config = dict(
    num_hidden_layers=9,
    head_dim=32,
    intermediate_size=448,
    norm='rmsnorm',
    norm_eps=1e-07,
    positions='rope',
    qk_norm=True,
    bias='none',
    init_std_qkv=0.0241,
    init_std_o=0.00567,
    init_std_down=0.00567,
    lr_head=0.00869,
    max_seq_len=1024,
    train_tokens=222300000,
    max_steps=6785,
)
Each number is 500 + 25 x the weight over its row's rms, rounded and kept within 0 to 999. Layers, rows and columns count from 0. Numbers have three digits each. The size before them is the row's rms in percent of the matrix's.

# down: layer 5 MLP down (transposed), 448x160, rms 0.3, rows 281-306, columns 0-79
# gate: layer 5 MLP gate, 448x160, rms 0.43, rows 282-306, columns 0-79
# up: layer 5 MLP up, 448x160, rms 0.451, rows 282-306, columns 0-79
down281 086:536542504512478479556499478505496485507528515465479547511495494485460513480529506552485517484515534513469539505547467444522517527481488531547472515466495529512498546529493508496522506510503535485470512488488502494514490502519520492466492479
gate282 090:481524506522461546558490463499523531453514462479486511477493482456537501493533505508467550512486478539499515530499505482551469518496521493485491485447548448490531541479450494513498512480517524460444520466504534490503513500529523507524527527
up282 084:464488459482508465467459518492524531507499468546535493445512499510534455515487525499501518460490524453504467508435489489481457538503491453527490477496534494507486456508498523475501525519487484520516504507525511479487506514500490568505527509
down282 093:531480506513570489501505506490484530484499480469487519516484537439461476494543492516490515485484493489497496500496522504491513504502509506477470516502504502500466474517530507513480526478523494474499537483508447484487460542498515491490473498
gate283 102:530507534508505494502540510490491493541485495529497509469519510527502535451506480473517478473505536477462502575499481486514488501503504497529537535412505503543510437530515506476516466505532488526529493505536495482535541475492508518509447459
up283 096:489536496466528523502499485516443528477531542528505461481531492493515492511452527509470472504515531475484509524468484473513551498502459472453496496506481518490468515488480508553504499519562505464461480518508483478530552484528496478474509463
down283 098:525516524480508509499442483482513510495493446505516499499473491543509495493428537579515505512521521510465498503499521484554496511528519500518546509425506517541491467564517543500488487486521499495462491481525509469509533496495465508511496480
gate284 110:502516498485450473470484486522523522497505477503561522508517496466524525488499506425511481481513471491510491459529515502479490555485506521496505504504553484524520526477481493518465544509541492487497528515556521514490491473523507488467512499
up284 112:487458538542502533514487540523497521506510518523502462511480518530470477484458503515501518512534533527510526522472474453518519539486477476497514518478505516532451474477502501514521474501438480523488517509462465463484502509494453541487548493
down284 113:474500526500476509510517517500518520514512517547479541513506526554517530471446438501482507535500509530483515544525481492553506528548514505472525499480470470525487505451495543508486482481485473473516505473479524502477524474513474503497526526
gate285 098:513517483544443512518524471499510532567473499496512518486504526531547494485527441490466504524517467486507464469487521513491529468509520459485531490523493480507473496473473485508473447484538521517498518503504522553511484529499488558491516513
up285 100:503480499485493492466468498486520509489487470454468478514473492499546514463502479549546480550513526502470492475487485522493518502494480532489475479508491504499484479525495518493531499473470487519529490461505567485500502464511487515499428541
down285 100:486466494487483516469508496515455497470525497500463458524488452506535519492492489471513457503510506497537495514527464548523532519507495504531485486522520497499510493485451492488498536531501544523469510426490467517522553514541489465522503468
gate286 102:516522472500490453538516520467521496469514487506496525484502518516512500512481490484492554510488476484517530529521460532547471457510527460477507524500510465502502447491538506514518458476521503499461533461500467463542520533489492472457493529
up286 100:491472489512457477487491499507448489474528489494493495480504462534544520487454495530487517516468481458504536519514475475516540524478483467510521513488475520473533480505504532485503476444492505527476498517493498492504540531483475500500456511
down286 098:489505508493553486512460500486547487494516507515503503505533454498456468514496501552523478495462488520486515546525488463480524548474503492520469502455467485513491526531542535508468528513507481534488488509515523531485487511543474512494507505
gate287 095:469464487490497472467473510489494480521504470508487501513520457506533482498518445484476519490492502527443512473544506502524497502521512458492533523497525491523538534526474512519533485498466529479473475494508477480473500500479503477506518520
up287 099:510468470506458488519511495513480495463494464484465492455556507477527547477504492548495512516561475486520478488517526502509493482491472521459503462506512497536565477512488488464539516509509458478506430551447519488499521547485522537484523508
down287 093:450495515537508519460487528503517523534527498532485518522489495484470500514509535509501490482490515519486475501485514519546537517486487535490495495477497488507481499524509467499517513484538465500536486508516512496487537482491470550509531499
gate288 096:509531527459474514537521502488520537488461504521506538443465484494455496459499480523528553462503510469507446498499513497499448498494513466489478518556501530539565470478527503491511529463539491469489500469505527486535461487508495484466458472
up288 091:507525520508458483476469478529496520504489490548527544440526522547476460483547515525501553486486510462460493504517498476479493490477469502498497515477510478508549455509540480513524484517478481478491461492507499521495460450491530441486446526
down288 100:515506511461490515536513526476493477534502485460514490475532528485472501539523506523519526490512510492475470498501501503456488470466543543485512487549506433504487512520477509473483543481441474485494479500492461491463528481484490463481521453
gate289 100:482533489529520518518516531433531480460490497479489500510483490528509500532518461504527552496475517490516503500531526483483525518467469508475486465512529522488486505506516511493488515541543469503498513480497522500485514482467551558514489447
up289 095:508497467520506498503533553520563495540485516488493501520579473489497500496462507484532530499456504516499512494520509497520509475530502486478488499487523502484519506505547536479466486518557509522456506528495471500522516478488563478530516476
down289 104:544510438520436465506500520513486501527526539472480484558505534501487503518492502515475495506503523501487502555500512499508485521494457485465488514506491510476531472482455540535476492481510504469518517487484530469478516475514504476504462492
gate290 108:489441526513479498524534547512549486496486487475509513502505508492526525469495470500517493504495464497500490507495513527456499488510489502497520521508470472447485437492512521472466519499476498516512531463519516469480475459499521484490481489
up290 114:470519514515502497526527523515491443548495527501508509492535472484480515510501516499456488474463502500465540492534541447526545532518508494490475519491527507532512510519485463539520480478500494515497477494528515513500530501497512555506478563
down290 112:469490458507496525520457510453539478545470504516499524506485562484503539515479493494494493487500477493506512523537521484484465478532493473479490544512527496503546518494526516507511478502517496472463515545509519505457486496544557495494461495
gate291 106:528505473542494494496474487494515487480548522489470512498501505530491500494476496487513492550512492516504532465456519519519492523485498483488547536460517473524520545508537493545519476488521508505457509513520517480464507479472524431478495458
up291 097:469521480507493495472539524511522505510464516479483528456466476507530515512514499530526461475481477493496473516468523507493475488528507486469488512499553484495448466500456535520517482548476495507469501539488501512476537490526528478472495496
down291 103:471517517493500461539498494503442448553448483476511537548524499508471501528513484507450550478497518492512501484482525539506463506531510479450490513511473528457502463541486470517487513495502519476576490505509520516519510536485495490488484508
gate292 105:523543511505474472504504542492498504504508512480512510521495508497464476508541472465533484525496495514483543547478445520513499501525450559503494468500481524528496482482518502507516485461473562532506494495504517494461489470521496518546486482
up292 098:557534471499497499532486513480537519448476469478476499525480515461462506492531535465511497500494520474504515520479511497529484538453526473477478511495481461515525493489529479454508460501506456493539519515514497485518506548437474481490472536
down292 107:468492514473501545537527479478482478451491455517534481543507482536506489516497490492485539480509503562503494485522515454515510492463531544473497546497549474462496542559490464505494515565496485504453511531447518497499502489488496490508476460
gate293 101:492483491511483498551532516483523495481482479518495499504484489526548553475483516497520491480523504519517476496455493485480555492527506489529506516471469515532493477519486515542487518494552468509476472457511474520522495541496505514559503521
up293 104:493491483487436490503519461531458465507499532469505513528477460493479547484570545489499474507491500505487484547524498479472524470484489505462520526451449479469542497505466541481492503461557499492543506548511472519518510501506513490500500462
down293 109:452490461499505520490566491476484481498472460538488496510502515525520523498449501501531471509485513448459497483517492503507521476524501544514503483488515516489519528491494465493492476456475486544496519500503525502492496520498539516497470477
gate294 095:528517446551514503540531534526471510487503489493522474531500448503482553494463528499470508500506488474549496533482511449527510469513503492497482481492478498545524492495510483478452485524519461452465495496502510515447495515458508495470530502
up294 100:521532491525514479527541490496491546495537473461495540507507476547529513500492521469489498515462508477531513489527532478525527521470504513505497493489452496557479520506534513527531482535529496526512518482491451496492518489507492488524519475
down294 103:490518506505493476528508519505484514516494487475486528473498496528540506504493533490551509474511511523475497510484509431517496556550545504533511500492491495535474484489465492485512499496466487501457512525481536475462483512537458550473493492
gate295 097:525525506525501534501557496469529459505534511533526474492527502491495521534469465489527464523488465511503526558477519527529523523498548510475487485528507501500506536515506493532540467534476504482524499477487515476488494538487513499472479461
up295 099:462447504444524480483474448505475517539471491476463513525507488490522504501492501553471548478449477443514492484451504517515519464518488504502500485492507532483497463531503500487500549516466492495464525499525516526500556508506474521474525515
down295 098:485481482547505509450509493523509539471488480460461502527517499441512510468512457503489495511479463478446502498456471464487498490513465456448476499485491527528514492464536529441496544540467514511492487484550483493522495501479525528518511486
gate296 104:527501511511463534516526487531503486495540499516514460527476459483457495505524483527489528510476503476518489493479485494489483504512510518528501505545503480507472460502490508509479485509540508524467532490505487515502524507540469508522485506
up296 104:457514450498522505471441531492484492500479529490511494491489466523494467461501507460548504500508523480520530512516479516506495466537511482520474490532515483482510516502555503536519495491480574520527459475509476484485547472510483544444503483
down296 102:530480475521499535545523464516478544526500537524528537502531439490472462474492521474508518469479479493516506472547471525514520462540476520453496501498506494484502506519500513513458510487504539490519445454499477443507511515515472503483509549
gate297 103:481493509437502459468474485499496477496510498535500506516508515502561474514488527510517458481478506499496513484509484476444517528516468491462492480536535521474493461456481503506517500509518523508511507443534468521480486505461543500508473481
up297 103:519475455514482462536508505483498532484506528521523520528502527544523513437501555522471492498535496530561474525495483508519498507525489485510467481485470448486507524521490497495477440530509503476523522535470518482478465461508559495575524497
down297 101:500470526499456522490461492512533538483489494516482490505485453500501509456475535429531478491472456537470492529537472545487520468489512494512492543512476518496444507503493496502473480528541500472503451503510506473522534513501519510477519513
gate298 103:470504559475540528488508540483469482496482491498520493518496515488495485544483480562493479525521528542497489504557505498489532526509497547541473523502510482529490489537533504449478474519497469485515537517513527510476502417505493504526477517
up298 099:514512497433488527533495492456463537499483495493485484472478481523519478506550489500463470553464494504462497525497531538464474483503509499495510498536512512508506535452492458517488491530479529479487469506473519496547476516542483516521476479
down298 096:470460452534531506520499515493501548504505488501482488452534459502501541489511511473512475509571516483484510551509507514498491521523501504499527479509486487498487502484475505498488469504511467507520516460475501501497530456518494516495520493
gate299 100:481472516484508494555505550507469496504519527513510477502483488512480454489501531528471546462456501497471479463513511500495503468495494499510455535498432466505511562480519495482487498485490444481516520490488484471542482486510519475471507513
up299 094:506528506476454488499506453516511493514510540540466503505501487466548494530473442525502498507483554525505515518479461499500509475509477495475472545485498498501470508527518534508477504430526501482491478492501495504488515485520562488498502503
down299 103:512503463515480495491475475505462502493466496476521549518462520497518536500473443468514529509492509453502552487511466479500490481536497478484493548501498479507470490518521501490473502480528447481482491498518515523478510466484495528487531512
gate300 100:476515497514458523513489496510492515520483546530468502501505500501542486468502544582552449479487496483501499529507507505496508505507484545503512526476476515505489531505470525531489497557507506535515460497477486466477476454516512510514518525
up300 098:498502485468470507515487476490489492523472506524496539501498510484561478514504510564492459486503473506531505521485541499483474513519516505533528504486523518535481511464489478469507493545487475530533505486505513490529485470548495525514505510
down300 095:505490469524508497494482492530528541472475501508498547493481559494504459502509472474472482498484469516531481511510487480528508455477486496511485498493472526520489521455475539518545498451498518514499465483501517478545503495466476509534490496
gate301 095:496455466445506508478525532505519482512498542526467544503526524507502539504487546518559532479484458534469516479496512486478484516534474521486491477532480504517492522514480472482539507488482491478517521523489476539502548472493488504545462482
up301 101:533486543500463526510501492525493515549496470508512541470472521493541473526483469502499476522540454515488526532469511505494495510504545499497490522513524505487509536486531510505519476487486522457471505474558554509518449521496469493487506473
down301 098:480498486536505555495501479500482524490518451469510539484495493498563480479489469522507536522526525509550511495459510509474509495538537527541467539543492525478466498485481564511539489559524521482481511503502528467504490488509475488505499538
gate302 103:504530496508454533563510489489472572487500482527473472508518474467500541495483473531514524507532482546506543498521526471475532489533461478503472511527528490487502527455502526472452469464492517498488492540478503537486496496550459493500507476
up302 098:512446500515502525464461486506560464558510488489539505511476540493488527525536504497485510492469466486463489512521485473482511475495506511509513488492487493488483547489497504507527487520495491496575543449499489491460508503507534497465500533
down302 098:511459501449459500493490461474478488480493499474488486477509518507475484514512470518500500512550463473493456450503495477509502491508482498503500491493487487518510488525521476519500516549478515512485463514488475543478465446497488481490533517
gate303 097:467534500519510480519551451515516521473504488490529491475502513501464491519511505454507524475465520508523510527516476520520500503483511480477481490483467487471469496468507477533486510530519521479473505506462519521490474505489503431514505484
up303 095:482512502490491487505492546542462510485494496493508501513473475501538513486457485504511508497502536464504473528456503454467514499480479551455489478531495507499523481542508495466484471479541473517510483491545471519455515510521505570475487483
down303 098:510491502457473488509491521514508528486496482466508496531507501521501470494515506522496496536530538455526450494528538510495540488506508535497509531473530482494496486508501512517490462531430517498523511499556502525506530503495519485525481491
gate304 100:530483543520532494487480481458567479479469522530490514486489486455464506536511473455486555504495479501475501482494528479524502498496543462528545531499506507466485509506512502495540493510509499499504459475532514523503502467463467459547510476
up304 094:488458539503521499455457451502536520490480535515515507522481487464495515505468482516469526465499499450500457520456501463501542526501511492496525478470449500486489487525516504495495497452507519482516486487525526490472494489450500492512508509
down304 095:511461510497534539508495528510505483475535509482521509511463513494502519512488543488510515515519506490514465455517490516531457490498438556514495494527527505548448483475497520487489522511507482528521545457562523518539503498522492506532474491
gate305 101:521493510494494501537524497545499546511487479456515464457477495489476518496509483531518480548467475493508525526497489511482518493504496496491488470473538509461463512494517472480511526498485500473500458472534524552527530472509461533490483540
up305 100:474502497516506494513521510444502514507473499514434489495492490496493517508464493475489535507543523514457496519487536471510504524472534505486481493503452483482507549535520473517498483465524495538445511530535504473505436499515514534497544495
down305 102:513506524495507483492525521501508504522502528495493508515504486497497456529495499509467516484514494470528526471501513502459453502525493450500505550444509435538561522497502474528483488498518496482518509527483504476489476488509512491491474517
gate306 097:508481489503464520508520487481522482502528492495495479479549511479523445512518510519485498532513498457484450484496494499473462471471519496519494521529460504520457517479475498526501497505472563514481503511565472473491487526446485576490524504
up306 092:479469533497546493555463530510518449528512493460535482484455493547488513519530492515519507529506490490492489517500492540486525483512497486536432502434505498475536482518492551485520486490519469507476471536533451505491546491526549499538506488
down306 093:474524496509473509516486478462501551518507498517532504517540507422492475518491482501487465476519508484456505519464508499515457504502456513521511555545465510504455522475501507510529482508467468475505492494513545507525487507467525495461475517